Weights of a small transformer language model.
Architecture: tied embeddings, attention and MLP in parallel.
Each number is 500 + 25 x the weight over its row's rms, rounded and kept within 0 to 999. Layers, rows and columns count from 0. Numbers have three digits each. The size before them is the row's rms in percent of the matrix's.

# layer 2 MLP up, 320x96, rms 0.0981, rows 142-190, columns 0-95
093:474488496485479497542461502537469489521472498475521496497519516505553462514499501445466478495510488491533446534512499484475495523513527516523523501485545491468485533481494484505465489517542490507515504517489493516528518524480486488471482533440505486510481515525518518476458528559493530558
102:514507482527458488474532503504499489491491514490452506474452508485507468501523459489479462468493528516535507508467506473482502525536456522483504502473504506488505458508498513493510474505530502485541450481496458496472469532475506477507555525501479546462524471495511499558557505510502524461
099:507529503500497484536541477512543536496506489466480514532488515568501447483519501469515511486522458528498520507499520509502511488519511462511499456453475501512516526507493479491502525508510479529474495525502509498463450506482496470548460518522479495529520506519560428470480478505484511488
100:508546526494523440516464506523501530536522504524516468483458548499462495493509472517493510498482479434460478492535473515508509492471531517483547503537499506484511467481483475453460516461492482506539501530466464500507503492485479477499554477506468484503508537512534498506510487496518489484
105:553515499509516439493518506500538479465510446533462463492484495513478506474527513503530475488507556479539440508516486510505481505519454505506511476515490520525538503540527505482537459511483508518509493507476459523460512513511471528501462508469488479497520522476505487483462533483513518531
091:470490520489546508523479525472480454495507494546486490526473492522525463514519472548458519525525485465503546528505481549511518476518475489512486483494549514516506518499498515528473502504517484454504486545522536523488504477494536493524448478495516506487514531497528510469470500518470446462
104:492524554526491491482457527494502495488490495457509489478510493521448489530552507500545503476489522486437551499469529463537525488484465473459509450477474527477498505512484495516523515532477511465471507502493486497554477483549475508484507492477522508517484479521531501470492515486468502509
102:503476522464515534473490517455524540463488494502489462495544512468517498528509501496498478482499506470448501540477521469511473527527525488505473454498509508498462476481502515472537511505497489507490479503534492501555545512492447506497529493512532527482462492473484527469524527521503453445
111:503480505536473551487528489516492477472477500525496556502503466515526485530483512521508510540501471482484540477499542500487478543474455540486511521502497481503552482557485477472512504499476483490511525515503517560492497511535507464481511480479507485457527505500485482479537509558544520514
097:532496534491527479538523492488497484486498484495516513510479493544481495519501481516491532490478508502519481494492505543510472476450493464512509530486481483548494500517495491469518518521456510512461499522505464478530495495504566519459529504474529509502437455527514472508513487525568458543
102:486499501492523496528437461499498523492515482482459567500535525498500566545513496545517503513482510486487552465517498495484542472476492490497502502494501509478473501482523523532472524504495543521495510470455503529520482477471535548494481488519530507524467511481511503528505504551469508482
091:504497514515499494480525483528522508549519542480459546508487506528507519469508495495506504483491524511500484467482498458511539473479495508543504476511480520499468460526523473483498517498521495488486463516470505495474526527516526524542457535527480559539460492440473530509500533460534524488
098:513502495496533539451468476501520521469518474474494498477502501516458519487467514507501542465578507535539450489481489520483526511515490497501499504504471516495523491462443514521458522498472501504508486518492496535506532526515538563456481485524480516505513489482540500512490466499528517525
107:477468506553497502468478462536512506488486433489482506513492464498518546519501536487498505541531498496462571507475466512485533507456517517491489534499508508497501513492525505493527482497515469479501497492535484466463498471567527497530539522506505503517519482488510555530485507515465490497
106:502450523474524489497509512492499510493498481506533485534493538492467493482432517491508522538465509501559503499523530478497512483479498495524500507470515494500511522496439497506519451481505459487507515497510525525492490509502512473573498506495518511476507512438467485506439521453468536519
104:508503496488500488465504528499498475506532481474486538509504535481486493494542459488478567492499555495515531477497483478504521508520454468480466486488464486530480497498488508528490518516512523497500466550465519535478553476518464521502493489556489504485494539464449503496490467538541493505
108:491531521513519481510480521490497477527442506476510477506482520452481523532482484515486494500516500539477505493523502488509502491488488505510491501505499514504484512471501407487472501512460477512510479513498454489562549493507528510566502510562508489526476546516500491501554481486526487472
098:492508487500496464500485506521496472511480444480512436466508464501486507486433503503527492499546498488542501562486492476517529504531503538504498473482515523511526488500507534536509496510499477553470474541523505539453519476512466484540546489492471494470488526498483489501506508489455494499
095:512462495545523513469469504564486493500513515455479490535514497501484468500479463503554495499499496515502500516497499457493520489452470486453483497547478489531538469484513478505525505479521510520562488502457504495525519493534506451472519495492489513484493482530523492478509551502552530482
118:512478536496520505545486484503485482522527550526496528474522473510499460485494497525485504478500484485522507473527469471509533530514508475522467490505529493501483479458526457501538504473483488489474473507539484428477464497515519504517456514517519479524516482465571527488459533519477503483
095:516504548526506480529484518462545513499451463496503492505513521553485535495487487481566520493484521514502533479475526505492498559496535460487511512476511521527533522507465488491476532527490519468542527495450480492534457514483490549502526495500478495495500509539465479478520483516512498495
101:467551509477504488523524518507492503500515479489519543552526536473535524485515474440499544486488482504527487496478494555484510515474470498504521490501501540515484475475534503521466458542470497505485502518466467498523471447463486463505495482495463485545511545517520485500526486525512500484
099:538475450469481441498486495511485498477482482494534505500531511492547494508482484480529512532536458508517497494513489483436533483523498459523513513534499486499464507551540516489525503522521483520501518534473484511532524502489495515494493527521490500580489516492493496493480542469482453478
097:531509531498491502522477545466501474496478516471480529502524480460524520460506459470518484521499513486494502506485487471500492467505502536523517460513463474474425499498468532427506502535518535518476500519522446463522523493481487500511504502532502513545498462513512466513492491483469482479
105:540498517484515519511520521455460489519509430513519523464473476465532480494475539505488483526534501541492516519498538504507525485498509515460473487513510467512505472525464489476450526534488497536491532452526469514522521538481493501511480476533499520494524469476526462477475517496467505474
097:464514503508486542523520480446481534498490522501542527526449448502518524532535550503509465500500459524531505524470503527509466506524472474529482538491494514506460468476530513496452510499538483490500541509461519526481517513486527465490502495494513483491491493479514454467547501496486506493
099:507478535525529488544491494505527505477525513492496535494466507445484522531480497503533494491510522526515495446534434519471529430480452504488515519489491517478504451491507491480506506551514511499476523511482515483504516484495484493537483511459500516539463508531531484477478507480542482531
099:524495467509502485485540476519532457522521502512497477470498522505536478504450492472491526451516436508494503527546514511493483516505480502474496509508505514482493505479432498471501475537516507530531474549524493543531510437524531498488488502472504474465496525512505509499505508516497553543
109:470502452546507482523526472481499527504511460511503500502501483514464521515515483472551511483490503512477472478513510516500556525529497514478542525509451472496476492515487503520490475532508481504472516511506505530458498477514472574468471495514477517514544528483519471537465545461527494483
091:543562456514520469468486457530501527498497480497519513524492547484485492502520506507469465490524467487473515515515495451469449514514505500492508455536473479499482540462517511513471509487514539479541495478486527516464443532512479488490529479538494512471499489483533466483489498480508518514
100:486466510516512508517472493533519472510481507452470479452523487495497524518503536500475490482512463509481487497521498466520495511549501485487515554523489481562525484520476506475472442532488455511520476501539511549530478502489486481518497513489500477506477505475460531511487529440489546484
094:462478473465491510513480489522484498510509493473485471499466506483539504513509541498494496448537533510528492486485489450495478502478503538489474577515521465503488540514519515472513493498452478516502490482526530466516476512511503513511496495517530512486459526509488480467552495559544518545
102:497548508485581541483488522444527521492482526444458512509486493509517520534480528532497522507478517485486456503499550486480489501515493504478480460485470503469487489503518523531510521496482481472511508510507528518512571514493537517524509512490481544498484481471493490478542508529475506483
097:468514484473523536474492487498458543497487504506505518530540478481509501509508496457513494473515501494479523519542509487487502479528488501501499492525485474492500524507449490483491505512532487467518531487474508473497514455528546482543563537481508511497439500569513537463482502477498477552
102:486469500475492448512502498501490504497460518497516493534519495489484512481547493520463522449506504520555481541484512506508481483490490469500492504491541531494527501508502475509513497476511483461519512526455483480517481462494498544495466529480530502425472565519523481468444498505531515495
102:490490502473450499500471506525524513520535484496451484505495497489535524494519484541527477494506511489500472506514506497465482472549469520514457508513517475455473511522545502494522456497521505524473517495497567511562528503451532516466496470534524477490487512544496482496509498456503476465
097:461519434465544475508513513511515477496459484471488499527445491519478505531518507469501495522513488553493504505515474537444486530510497473522527498499486497496531448479493470509520452467507521467556536538502517512521481470511517490469510512524505494503527471494500496491454506516504464496
101:534472500510517460454478542486519484494487516495521528472486478521477539525526524484517473528540495520513510524523524476486458527515512503502469519513481484446491443527522519506480503509474506476490508524470516537478531522525499502536497470509537528454486513460504535484552495460489464517
097:511480502517485497496508502502500500509535523487484491480470443471498518485488454494532485458465482424540511495490517465501539493483507482534508553504515502484485495530545515554497530480516469504509480520503542501544565507465515510524528474511515465467512481503510466504534491523505505493
104:483500451448470493509530514500519546457510496518485480490478517494563528463493496514482519512541489524557496514492492505514513484518545537491560532505560496477516486545509466516518493491517523491488515490504472475505486483497558501506496494464490464538488502509470487526530509523528485501
090:478471504506492480471477508491479463505503507520467511547507532486505536517562512471548459466517498530485476471457539504560474541522499522506495533463470488531499498508512479469480474520478479470522455464490489503472477503513508530505509459489528520473541525502490482486500502468514514472
096:516508491493470478499523502513516473497530488475503489492488526516487448485462514526477515485513514508516529470533537492492532499469513505502519469492504495515495523467494531480498484515471484524492471558446464506481477528512552454509445500492454502512456516504507506463505502475448462562
099:516502539509487462512523501508516527482482534485519495500481506470515498511476504485472516482510509525541492527523478488502458505507480534494516519505474532524488467506476591512529418519473477522459460467480492529531459517470492448492503541512512501516488477512472530479494503494483505508
096:482447498504504468488450513465475504463508498505500480512540497538534485490502540475474508552506473494512528482532508482468516535478495502537546520513515501509493447440503491508532491505518520544472480517494473525549494479559509522500506488520515489515542513511540468535510497500491499478
096:499469491511531475516492456498519497496536511525518476486480482515494537511465491480491480481502511489497497496454523474518453498481490501468478512467545493504511533478547498547470476529486484447480524500516552529542513532497507546470451482464511506481515474484474529550519513476494499459
095:496489506539454499555498492516517485503504493481502521515525452501469487479531507458474510517426514507533514438503510468494516510507486513527518534531489479519518509507511512522493484520489470502518536464542443486512536495449539479469474479505495502514512524475509470466544473479512500505
099:507475499473472490492515470488510520475504508558513489521471485463507505487510509525497477469522495442503487505505438510519465521483431503491531519504539492504472467476477541510565501505516505528532534502474498501507483515500476514499501508489492474495487520461469443493520536495544540466
102:458468507488479503463516504503500507547489541489504482470536451525556521495496471459430528490533515529526538504499472493504514519537469485503487493475519471521519512492466514547526460497485492492467491520518524510487519526475518472520531502478547480490537488489492486473528484490507491459
115:528536507514505509472487443480500477484533487513523496460473501512527489498517539536468442507474533472498551486524481501510546480478487496495527489508507551489498542554538506514452480491508506468493528506468486472492522491537471475516492515478525485505488496488528479564516508501520478530
# layer 2 MLP down (transposed), 320x96, rms 0.122, rows 142-189, columns 0-95
095:532485444512495516512480512538553532521502486501529535526490496494501557503489505491513516524493461526501483454472550524498506460536493456507510466508476477487502470502476481488498480461496520479512492507519466524528477501446487502489509535487561474536478505520498484462466526511486502462
093:475477482554443505491517487490519532491508508514511472507488507505486448498495503498525494466511475513517520525509535466508497493500493512510469454472495520496475519524456500574484529530515505513512442440484496467497542537520555468467502498533478529476515492516485520492537493516500501492
100:485495503496502522451512491517499498520476530517525473467516528516498506491488457489480497468499528484464494511531503513527465514464462489455485524525488532475494466488516525528478494520529489488518502478483536529517532452520495495514544450527495594501488486478503506546530482456508485502
100:514456445535513495528476505512503496468522508538506504497536540471520521478543518491512456493486529485524539503490510466509493484544482485517497562458517486549459524474476499529495460530492519473513539476489482541483473526501497486498451499504504498504462544492496480470511478479494490523
104:510465520515526512493498543541515497447479499484508484570508501474453505534535491513522458507477511497477478486518500482476499510512483478481503467467512514498553481484511496515541522473489529529484521521478470499477479496475497514540491514526495415503468520470486518507499523548529520503
095:484504483532483485499472518514499484491515444568491482513505500503492458521471514505514554493528535520484536535474488512504492501509480504489530524489510498502522472514515488555529482473465496504491469474573509493519498512443465498529548467520477472480514529530471478488480457487499499488
096:515444527539539492464498477489488532518489534511492496543477459500536488523494476503551502488510508450525529468530496502499492527497473519502505453492510488512497436473486465475507468527474478516529486534508503479520498478550521510486514550511485459515491530555497485483493495510528497477
104:471498478512536459514497497515544492508544499508512525531494511476519481475504496473485518474545451547523540508488471540543494519481513479472509562479527479466498528471474480489506503516480488496545489471479519510491490482483522485475453544535476489506504484447519500528465481491516529518
106:481484498493505484526507495497528509482498497493467480534498484507520454535576519508531511495515503558486512495498530537477471513490494445473501476540529523473492464492479476483483467450502472517491510499481493518503525476528537467484517501514517550508472476531504500503499466451533556494
103:466557519519502487517450503507485499489509461551509543501510504493536482476476513513523473514506503531473482468494517526496450479516517504503560534506509508469490542508488476489507509523519501523478481480499481471499528513437476481534501448537525486527471529546507476483501482511461487470
103:488485516490504540510426519520489510513521495517500507488510516523529489516461481523491509498498518507445528432450502523507458490466488500464491520505533516477492513482507482494509464525507485506491548492517502513490478544547517488471460434519515543474467512507486511518510510532530475483
096:478500510494531517492491500498460502484482511496503473559496477499462516561502509514504555522502487463505507554528499507498473506472512532493450495507513503462475488518515500489451498509513486499536538496476516556532468452452499480504491447505543528496501515546480508494471465497515486514
102:515499495493557510480491456493528533474515502476507488488507500474497541453465483513485505502500496489533491444509479539479529498521538494525529479541523522515525539509449542477492501473516470505505480452486490511507537476482543556453492447495540498511498483515525472512500496494511514486
105:502508482456511480481468501456510463493471496510485515492527470488519503483475500526474491447531514483566487533485534488497504511523487516494512530527458503476481526509491515531479483531507510489467526503518484513547476481528528425545528434544517525511500475479502501524507493517492499512
107:504521539519508508444440517521471515510484532488504495492503523498515514498499530529474495499488515465465464523549514511514521534476472471485522496525505498505501468512495539501501477513456484490503478552508478463459507515540522499494470583499440508464509501490542498517484493483488486489
100:491497518491480516475535501515510498509514498426493527504492550503498482501498464525516505547477511492580486487482480470522454487471497477471512502513456478534520552503487524504516467486486489500495437510530478497516494515492484505525500508505543463485491514508514478543498435517481531503
109:499492498471483558493523496512490511525494532476493497456510511511466481490499490493497522574517480459481449509502525540473494484509527506521476517484442489522509502488513525516490503472545499488516498542520534533468456515551491505468520525442500555496520486498475525486469493490492492483
097:523505525524513511480482504526506490464458479475485477527493496531549491516453503492513538487575518492533475509484494507513474499495460491488529540508496538556519483475505517503487479502487501485515479523521490489506518488523484501515513455535476490471490477480479484539491407520517483465
098:530534487461496487543487553464504513490490545492501518500521481496531499483515501507485498478486522486467513494499489519494523482513546536543496485494495507490511489496484501481472479494537514536484519490523510505483484526468561411484498442517502436515498510474474522523451524529495505502
113:502537467525512478526477543534486538494499496513445532546497515500496507483530510513509466457509481481534502479483488497502528471493511440543471495497530496475507503494528472522540492494503537489484468475498526488504497544529503461541530450475457459500469508500531495483477540515488508517
100:556502546494501519476482481507485508509517485469512484502499513477514481458503478497492514478479478494555487504506492460476535503519503545540436506490486487490530512508502519458480555524525518489516473498487504515475474507526536487504496504474508445497504478487492500497491587518439529498
105:500498504506471489531519529519506458504483490492505536495507470518485501449515500473470503495520508468492489527532502521467487511494534481467519493525524480496545468513521483487521539427521514456486499487499484520474506509495525500551487535468537484510456544411494482517520490511502495522
099:534524484483505501466470485506537488473475496536527496470513483550533502550466471486473497485532485504510477515489462448439524497529472506532496508496525509536481473483497501507501489515507480502427484520523497504490509537471500537486551450534510521552500485525483486487490511501517500502
100:519502518515507498492477490479459493496470488521490539454575494475485504476512497527506487485497496530463498518492472526490469493469506498518510547500500460539500519481515502533485473549459491492443542521522489504463484519525448494484517497526516557489522514518448522486482474494488521533
102:459494497495504496501454468492559472509528448526484456488518489507478524513515451497517478501488530495451521524494523464498484521511531484483529542508474496501512497527496481513539498509467526459519528498488501494501472493464536496516545466550425513475488514515486517522521521478484503512
094:495490520456496517508505520572493514531494503492522469477491483514492459500525513494498516486456532466443484486534485521458496461481470494495498496489545533520509499518484500506529477509477495504482476489523527545491470464493496486509463540501500449563481518499498502525540525524488553479
105:507497473482468485498480512515513470526497518529555495442479524516438507514539490455511522500509500527523498480509546542505496522491504476528492453514509518517476515511505492450503482532462507465522516482500516499522518470502498513484505442468513542505520470461522486468488566493490499525
101:486499491488482455483528506535499467540474533525525478492481492513522562477507484486525513513504475516511473488480458481501509510512539498526534516497445499484485508499472479467494467520512478470535465467512514511533499461508521500490538567487487457524487513548519532502460487513483542478
102:504496470561550486508498503531516494473473467508555486505499461522451479529472485522495502510541514547530479508487514523496500477517504499483498506469475476494502537474499477515490482526487481513494523502448522513487491491488465473533472545485500517470539494530530474554462457499520536502
091:470481520473438501531482519517492473507530508492489509464487505500508497457483487494531557491518492514480453484514519539451526496468504565465503522482508513507502492447494526495501479527515465568513477517502507523479495510520488509455496533544473491515495522520506537503461502470506473499
097:445542484510513532521519452517491501475505445488488523512506524469531458504485538494463477525515493476447543478486491518458493492506513500529546493509508491502527505500459526486504496508515486443544528511509481511520490443490489502465518550464526515499500493529488499521513466508527493524
093:533505523515452483508510495537523464495512476550503559486498472523474528517525522501519498496537495464504501522466476493498512510445469513493563516499438520475526455517520481481522559445491528494499479532490489527478537518472501496494518469508487464497487504494492488477482505483511511494
100:533546471477506503528484488497509516533503504464565490524505457519571518554495537502482532476468489458519505498477490499496444514509502517486525468475487500476463504523483507527499477502505496505480478460498541493464500506518515477542511496479485514548486481558501490504477464514489518499
100:505491461461495512488543501478514529496523532528489503481512480508550474453512498503504512471522506491490517516541479486442478502508489477499495542514457483447477527524494516531497486529491462492479490532493468483545536496493514537488521520514500448476481517533494523491486443463499515549
097:496482492498457501491519470492498524515507488458541555516500502507491508463498511513498474498488506476508496523511555487521552490533503526542443499528516475493500478477481503524495528540521464528495452477487504496490502545465513453520515530538540466491481503474458498505520469444500524478
105:463469514484523538547488478474496483521501494465542520494517492512501510540530481487492532473468485444512535509509562520473514541522489520483513480511456541478502496462505524507501495476515505485529499472506494500485435498524485501497491453473520475546510476492521507477491548516472463515
094:497503515518493484509470494521509486489461511469520459515544508524494539501511450552495490498514511440557496524510490496467572481469491494503513506523505494522450537488490504485496505503480448491457490469500488542513526528520493458538508539474459465533513506493529502505507488488509484489
103:476523483510496517512523549519521496484483480499464499522493492488536482523444523485499517459542534462481481469470504546465528500489503522492497473514551496517521502486520526560492488513500482511510491523487516458492484507504473469478482445523490536507540484481457466531500489541539466508
101:507491464556476483501490526492469489498505453563491489468507494508497523504499480532535492471471511501495471513489469486504501482500508490502545446500510512516480496531508472512546476501498513503511486494510469475521543541489521501502510542542502429543501573487488491465476489463509507519
099:479498488506473531501480500475511490466463503570458477418522519509504511520466538505464514526517523493480511515494518531516480485501472495474497542501492518487557488510512515490526476495476476516478531546473548458525522495484496533504478511511490545484467517524478482525504495456501486497
097:488493475487475510474504480499496506516463531485484462558467506492467526509520524466489503507501548490563506535532534521494511505493505559490450523450510517517546527495444512513486515487486526507492473461484501488470466491553523504471501493505528528500465470508501485504533498519474479497
097:529511491504504476501499480487504501507503484502472512485491498512472465510517540499465475512484545506597500460470508479505432518483493573482479511517508522496509494514499492482488462513492517497484473499510475492545502485479516531483477550501517460549505499493490531494492474549516454502
100:487499464475560515504495508475527450536465529451507498501522511525525490488494505486456501502482486531539526477499523489475486519497483468474487539498524489487519516446492496531490506532480527529471501493510504490482478497541512445509474509476498478543479473485526535487470563548518493518
099:462517487520500530521507522497453488475493545502474524520487492468489521506501503515499450525504496509493504516518514493485522470503556498502474506528519573445460497503523486525500501490480468494538528497463500512460493510490534478509491568479475454451535510531493541489482489510501469516
097:509509493505477529486445491464509501496459464534514521538490517502534486497495518511477518463493574516513477507499466494481467487504461558548486510468467500468434484472530529523536461505514525534511507505493536469528491474462473502506521490500499483538510513529504508484492483484497504489
096:525467468532480531523508509516528495514527531462460531527553494509516480523494518524488503494480534484517520519510510500471473470515497428483486453488499540522503508529518496503507454516492469470485514526476439494485522477439505483517519524514510485476495483505522486509535451498487532474
103:489518528494515511509515489458533542471512518498511471459514467501472474493481490475460521465510542468436531498497489498512486505527462505462515491509485490506499470474527477478474501486486513531514532486491494520537507506465495531458504512568540591500507502486487484516521521503504494509
104:508505491538508488495479506516530482478561518495502530489546532495477472497502519518538463468485498495524478495479470493513481477506492481499510500509497507482451479515498480445476540555498503506494512516442488504486523495564480472516484497472501449509472503475522548497474564526489512534
# layer 2 MLP gate, 320x96, rms 0.103, rows 143-190, columns 0-95
100:496475492530521540461476533530507475480523484514509526510505504522516525491495534507490499530494539478530503511516476496523478530525518473459482555488455541444519488460490487478450491548536565490458492489493529502464495478500516517523516492538473495490470517482496532487526480481482491505
099:489505500498513504522475441481499445502508530497506502486539533536513520507532470488518505503506476473492480560497492504534513482537473475480487482496485503450520486473530444431520518523487508477514516491540488442502520486558479471486518523503487493495466470506513540476495521502484523497
100:513514485477468459572479487485497523498495546519528482501480557488479444487510494493486509548443559455482508478492490474479477507517473505485549519457492492532509500466481483507540471504497524515510488517504519516527494517505525490474509541509516531478476468481526499538485501497483512503
111:501497538522466541479519499508511513546522542513481488510481498495472491506495459503527530559496528515421517471515497490495518518522483501470514541519466454512539497436483474470505510505505512472518508509452450512540525494493500478518478503518471498487504485496477544520482475493508497467
099:511527489538490466474495470502499554505528493494492502506501481472503483506540495493502470460530484484470500514521465520497534510507493453521509500525478514573511520474495539491519498511513529535528482463449526498497498485452568509438520502521481485499508469459539488525481490488512517490
096:464477522471543519462519503513470522569483513463522485507492502485460464493508561480501474515498509522507532503501475479483511534500477488479485468522503455517538470479479492489544480501470482476502480499535487501498515478493485478507501539488574484478466536478485493500467521511535523527
102:493466473496478477479522522484511496500527547506477547483507485520511466521513523479464496540497495458523517476495481485488515490450459486564509485510526517480484433494500479491488467514533533528522551498537519482476446531535448499505533475501477515489509518476524514496495505524503499493
111:500506546465519531458476486497522486481521566509506477519467517498491520544489478563508478536532531484479477509497476512462469517468583501481492474496500490495528524450512505485504493473476520472497495514498530536504516513461528515484542502521512511483496497522521537497497496535504499469
101:486469473488543503488492481472482485479486542473455481506525504446520541533486528499497458487472537451495508470499487476495531526534474497523491501480475491507478479510529470492450494512469545529509481495526528513491531537475552467490525472496515481480511519488527541516502531495494550501
099:514516519489528472510523515526536523480495499484470541502516447499487495530471546480520493453518481499475524513549539481476487511523496552530464499489446482544532518461482499488492519486468485513552444490469485525480519461506523488502497512517515471464513467507508487509508510523477486527
096:522513519470491466524498507487510521503484556476496501450522502494516500496484534466508492538490473497453477450552462500515523521516510505489527465508535496500498491523497532491461493528524520479513513522482466463480523524503501503505485425512482454519465471498552521501458537524480491511
102:489510524487531482474517558496510510461524461521544492534535518498475517500517538499501483514491483480469520472507518524475529528511506477485470547500483495473529492473487528470526477477481476516518504473483472522507491499527494516453604485507513480540509501508511465494482470534516507478
105:463472474529497490522458516463494520556529527547466502500493508496493476498489509505529479493546457460505512488542445530489524504504488474498501463521475465514556480480455480465500516476480523498457448511485471522500517500465495516489490507512525513501521474535502510512499484541492533509
107:504502503470464491467479512507477498487499535502470534516540497480515484521523504477532527478528488508504488474514457499566488457495507511457510471488551518479498507466480517472490510494486516514494473526554488568517500496485582453482517490519545496520482489496482530525491502506505520508
094:462487508518538486483525487500496512495467494498484486547523533522517510513496454436522477510490531492493475563481506449513504502496514467495513479544437484491476518543533519504502465486490471514517484515482497486466544522512516467508470509460498506511522552502499533522504481469464487524
112:508517528490505547481495521468467523506530531522522514483499530477513515525491472490499503486506553498486467509508481481490528485496510497513517520513521520519512471510526509531489495484526464445480470504525518467501528468436506503516518488540562513444454500492478531473499521516530476436
098:494503503507505531510543497478500504571542496507511494504528554536514519515515485469520497497481511463491472477514480478527502533476494448512501451516501532532506530496488488467540526488452481519530490497517503509515504503476481489479495574513504507532522487473495536566498492535517534483
101:481479492535524510484499490460519506495534507486480530499536468445483478528435488485491470482481438502533497490490483520562465481483492510516470511496496531507495471510487483509496480467505516524475491506553489457459481500480450535510513537505526499492475491518517531530477463533477521502
112:482526493487540506454483468473507486525524494512463509487537532458523517540455479517498515534474495493477547491501477478500464531504504516470490478513457512563534534491482529456480525480462521499485512462479476493485496513517485516544540487515515493471524465487478525486475469484537490492
100:525515492494461496510505447548488530494534491552461493474474523464508485439531515502524540484544455455485506499474495504491519535476513476511490486489535483500511532506520483489508520495503490507485482475478530518485447510484519469492533509508487465486494477485470482514493507575466509484
103:533494508492516515518508486483511487473481477523478506501534528500471507525471494483537529535526544462505529508532528493508512482481526523497468480519499479526494480432509478462513492483428549457479491518523483502477496573512526495520457518495486483507450523477476527501484494523493484494
093:466458478516486528529550538472481485468496525548474513526500476469482506471536497503511540562449477487517510480519490505525491501475493482459510491509501520499504519525508466467455523513477476538554525498489504517515479471513522480488525525519497492471474489457498504532516481524521515546
104:508476477502518530455494497501528524494519464522496500509467491504485484505527515499524532486496542526504499468544531477503500536501513458479508511530489522473490449505507477542506457475492502560507464501470518525480542476496495558504526439468483513490543498514552487494486488459503475509
103:517521493464515518488533499487503524508460498498460522512512525545503500540483482507432444522485488501451463481500464482502452512484491468477478474479507507532490516486542484509489523492503566505483513482541491487538485504466514498538523466505504477481496470485547497536501511480472474471
089:469504521504499498511475468487506537509494495549475473516544506516562530529507488523574513497536512482487499544492494475451497485515497505475510490521500521549505479480469477537544473493523505465459502502539467522467512471489487513477517497543524511507481475494499527484504475491560501511
103:484501538530538491498535522489478483509525532500484463496547480528492500454483500472514501479519549543518500499529424536470525514460528508496516515463495508445511508458530532511478493492530554505516537496530488506494520493468531515510492455505469483477483468499502490487511477509510517507
101:514505487515531492466523532545494510519507499501468472499515490506562478479503509426517511498471493494468529520493513498460477512504565471449499526448490530494530509476484517469510519475444483466489529493527476504507527481514492515499529510545510495504513481549509522517512492494500550505
099:456536510510493494512485548509514440491506457488510485529485500525483503523505498533577531518498541529496510526505508526523489486511533472469463488454498506526487478525456529483478503498492532497488491434475486542491527495486486478475471487539474540485465497517485508507481486482475506475
091:487521529453469498470487503514518519529526520467498517507523513522505515488508550449502524478489481448483520540487470545537559510498483504482517512549524469494500490448540533535504482480519466507485496527527509463467497530516502536479484523525508471496536478478495516511520505515464508480
102:452518493510509531459520517490498503456494469531503508509514507499507556551496494510523462463486494485479485486511418545451481514493525494503524529490498485460521490494490497500530502492490522505498477480510522519435519520509500478476555542502527498502518540502490497489470452508538501481
109:499489503479577523493490510521492487504506507483456506495546498489512454492500455518481536496515509479515508523547476488511496497515501480506445510476499525531534499493486491493452476462549504507532512472497455466539509489460445487486503497473471514490460504512481510456531533473496460489
110:496499497493510473453463477499506532486537520463493551514491519464525464516538507514487487540504456540517485484551511502494512516510546464506499470493493482500514475471462485488473487475501523480474467438513496541532521509473482495503513554472500514500501486485536502433487503501534490497
091:471517487462478489513545502529498514495505556536495550493486509531514439483521494467503474455526541485472509488527497509473523503541506509545489539453501472512500489452495538527498481519477472498486464520499463496530504512487465497473494505468489498489527489561470525514528507484521496492
103:463502494498488507519521429491527493455499533492509468494449486488519528487490511498536532530474438500486524529551515472455556478524516511481490489528535521535505472501547514516473525489491528521458477504485519494477506506468504485525526477486520501491512490536494525479517495503548504489
104:461528500528499486472488493511480490454494536532479540480495540482540518508470506495513473499455489486506451545484468473510513476525514494457470487466527479494508493512521458508500466504493524556512512496502541504518520455504480535474476518473488481492437517520482535523509533489490484459
092:526511525485513486496502480514471502480524488531530513470520490540524473518509466509473486511547511472483494480523479488513507465503549535494501494494484502546497500477515494532511537523474523492453508448527473433557514511524534445500519520496482534492512491526500524530521484443506479475
101:508540515494542517495492484498469510501546528478499467494517452522491507496528470500493465494478529501481493494511525530548549495508570445511516524483485526504497512471538509492513501451492497494523484484481492472528548480452494535509522458508525495460513453532506508458501473518496501492
104:472496453450538501502484470505512540529506536490507519552498517497517529498550462494543533513536461556518541492531490514503510506502486478504473498482480467522519493516507510501479480511471489503469474476501516524449476490472463543472506476491454517511479462493485539487481533519519510504
093:476505546469506484521537496496507461491527478514505528515492477474484433496506491464544463522473448525516490486490462450504515526493490482551464487483528505507515493486470517491516524520477489496515483459502487520493541480538465496527522526523515508514509477458524517484491546532455473502
093:489454463481481478472517511505505483467449517515457517531459515509495514511497484470569495474536538491507530499529509533544514500485519501483479500463466531480498508487526510528500495484511478500465541498504541502478480515574463503501511473481510499485498529508541525503478476457481485474
095:489505492508513470485516507483466453535537536511489501513477491511488530507525504529484463497444546488493492533490495514511502525508515488488504532446459428467529515459481489484496502529457555523496459539499510537477502536487507528507502494528500520528444531499513490477489499521492484494
107:438503501542523472505477492467499538500491560523462519503468511519477530482473468466466501491476537505470509496499486472485471515468489536476539526520459501523495473487523511534493493491514521499485510455494487532489493472494473475528483453543466476496467474534516501494517509486555507488
098:525476499511523500459454508521456488521497478520469507485511487519492461493559494519498518483474536492528499499540495507516508517505487485502515479471473501541524510539442459454506494491489507513461517476517554509533497486482480520529451476537478518495520495526519478462516523541517554498
096:526537495499565477509506476491490483495541525520492482529534520490450475528465500506534484527520514512509515535522507479469504495484546456532518447494544519510507450519535503525484485467491479521488526476493467507490531502516506462476465478537449474448493508486514510501490498506503526501
093:455505473501470522466479491500487463501484544498497452523481437485469515500550509512500484485498523462483548510477505477504506499485503510525471490485516502477477530446467513503563557531488551530484498522540488484500493538490499533500488487503471510498521534510536502518526477497469484504
104:453490463507498546462519536517490439513535492539498486552497493475480484519537502483513555514496455545495480456562485511483500497499513483512473498502494484506489488493491519541502511495461508482474494520460546497476511493540503528495475504511496452512519516459510517465496500488536476490
098:507500476466522533515496485477488533480514488499489544479460497528486504579482492475508486550465499484510518513481499465467526496513514504503476457507507522486481506558512493497496494533505541481493483483490579527499522527485480486529465486495495495511466451484510532444501537511521504487
115:469448506510521524471547527507502460497536523512450523489509517481508475521487495505479483523479500491495497532514485492533474501527495476503463542510526494511525484509527539483470492471518520518534482446532537480567542526462524500467496524481499479524487502530526493520470525495544523512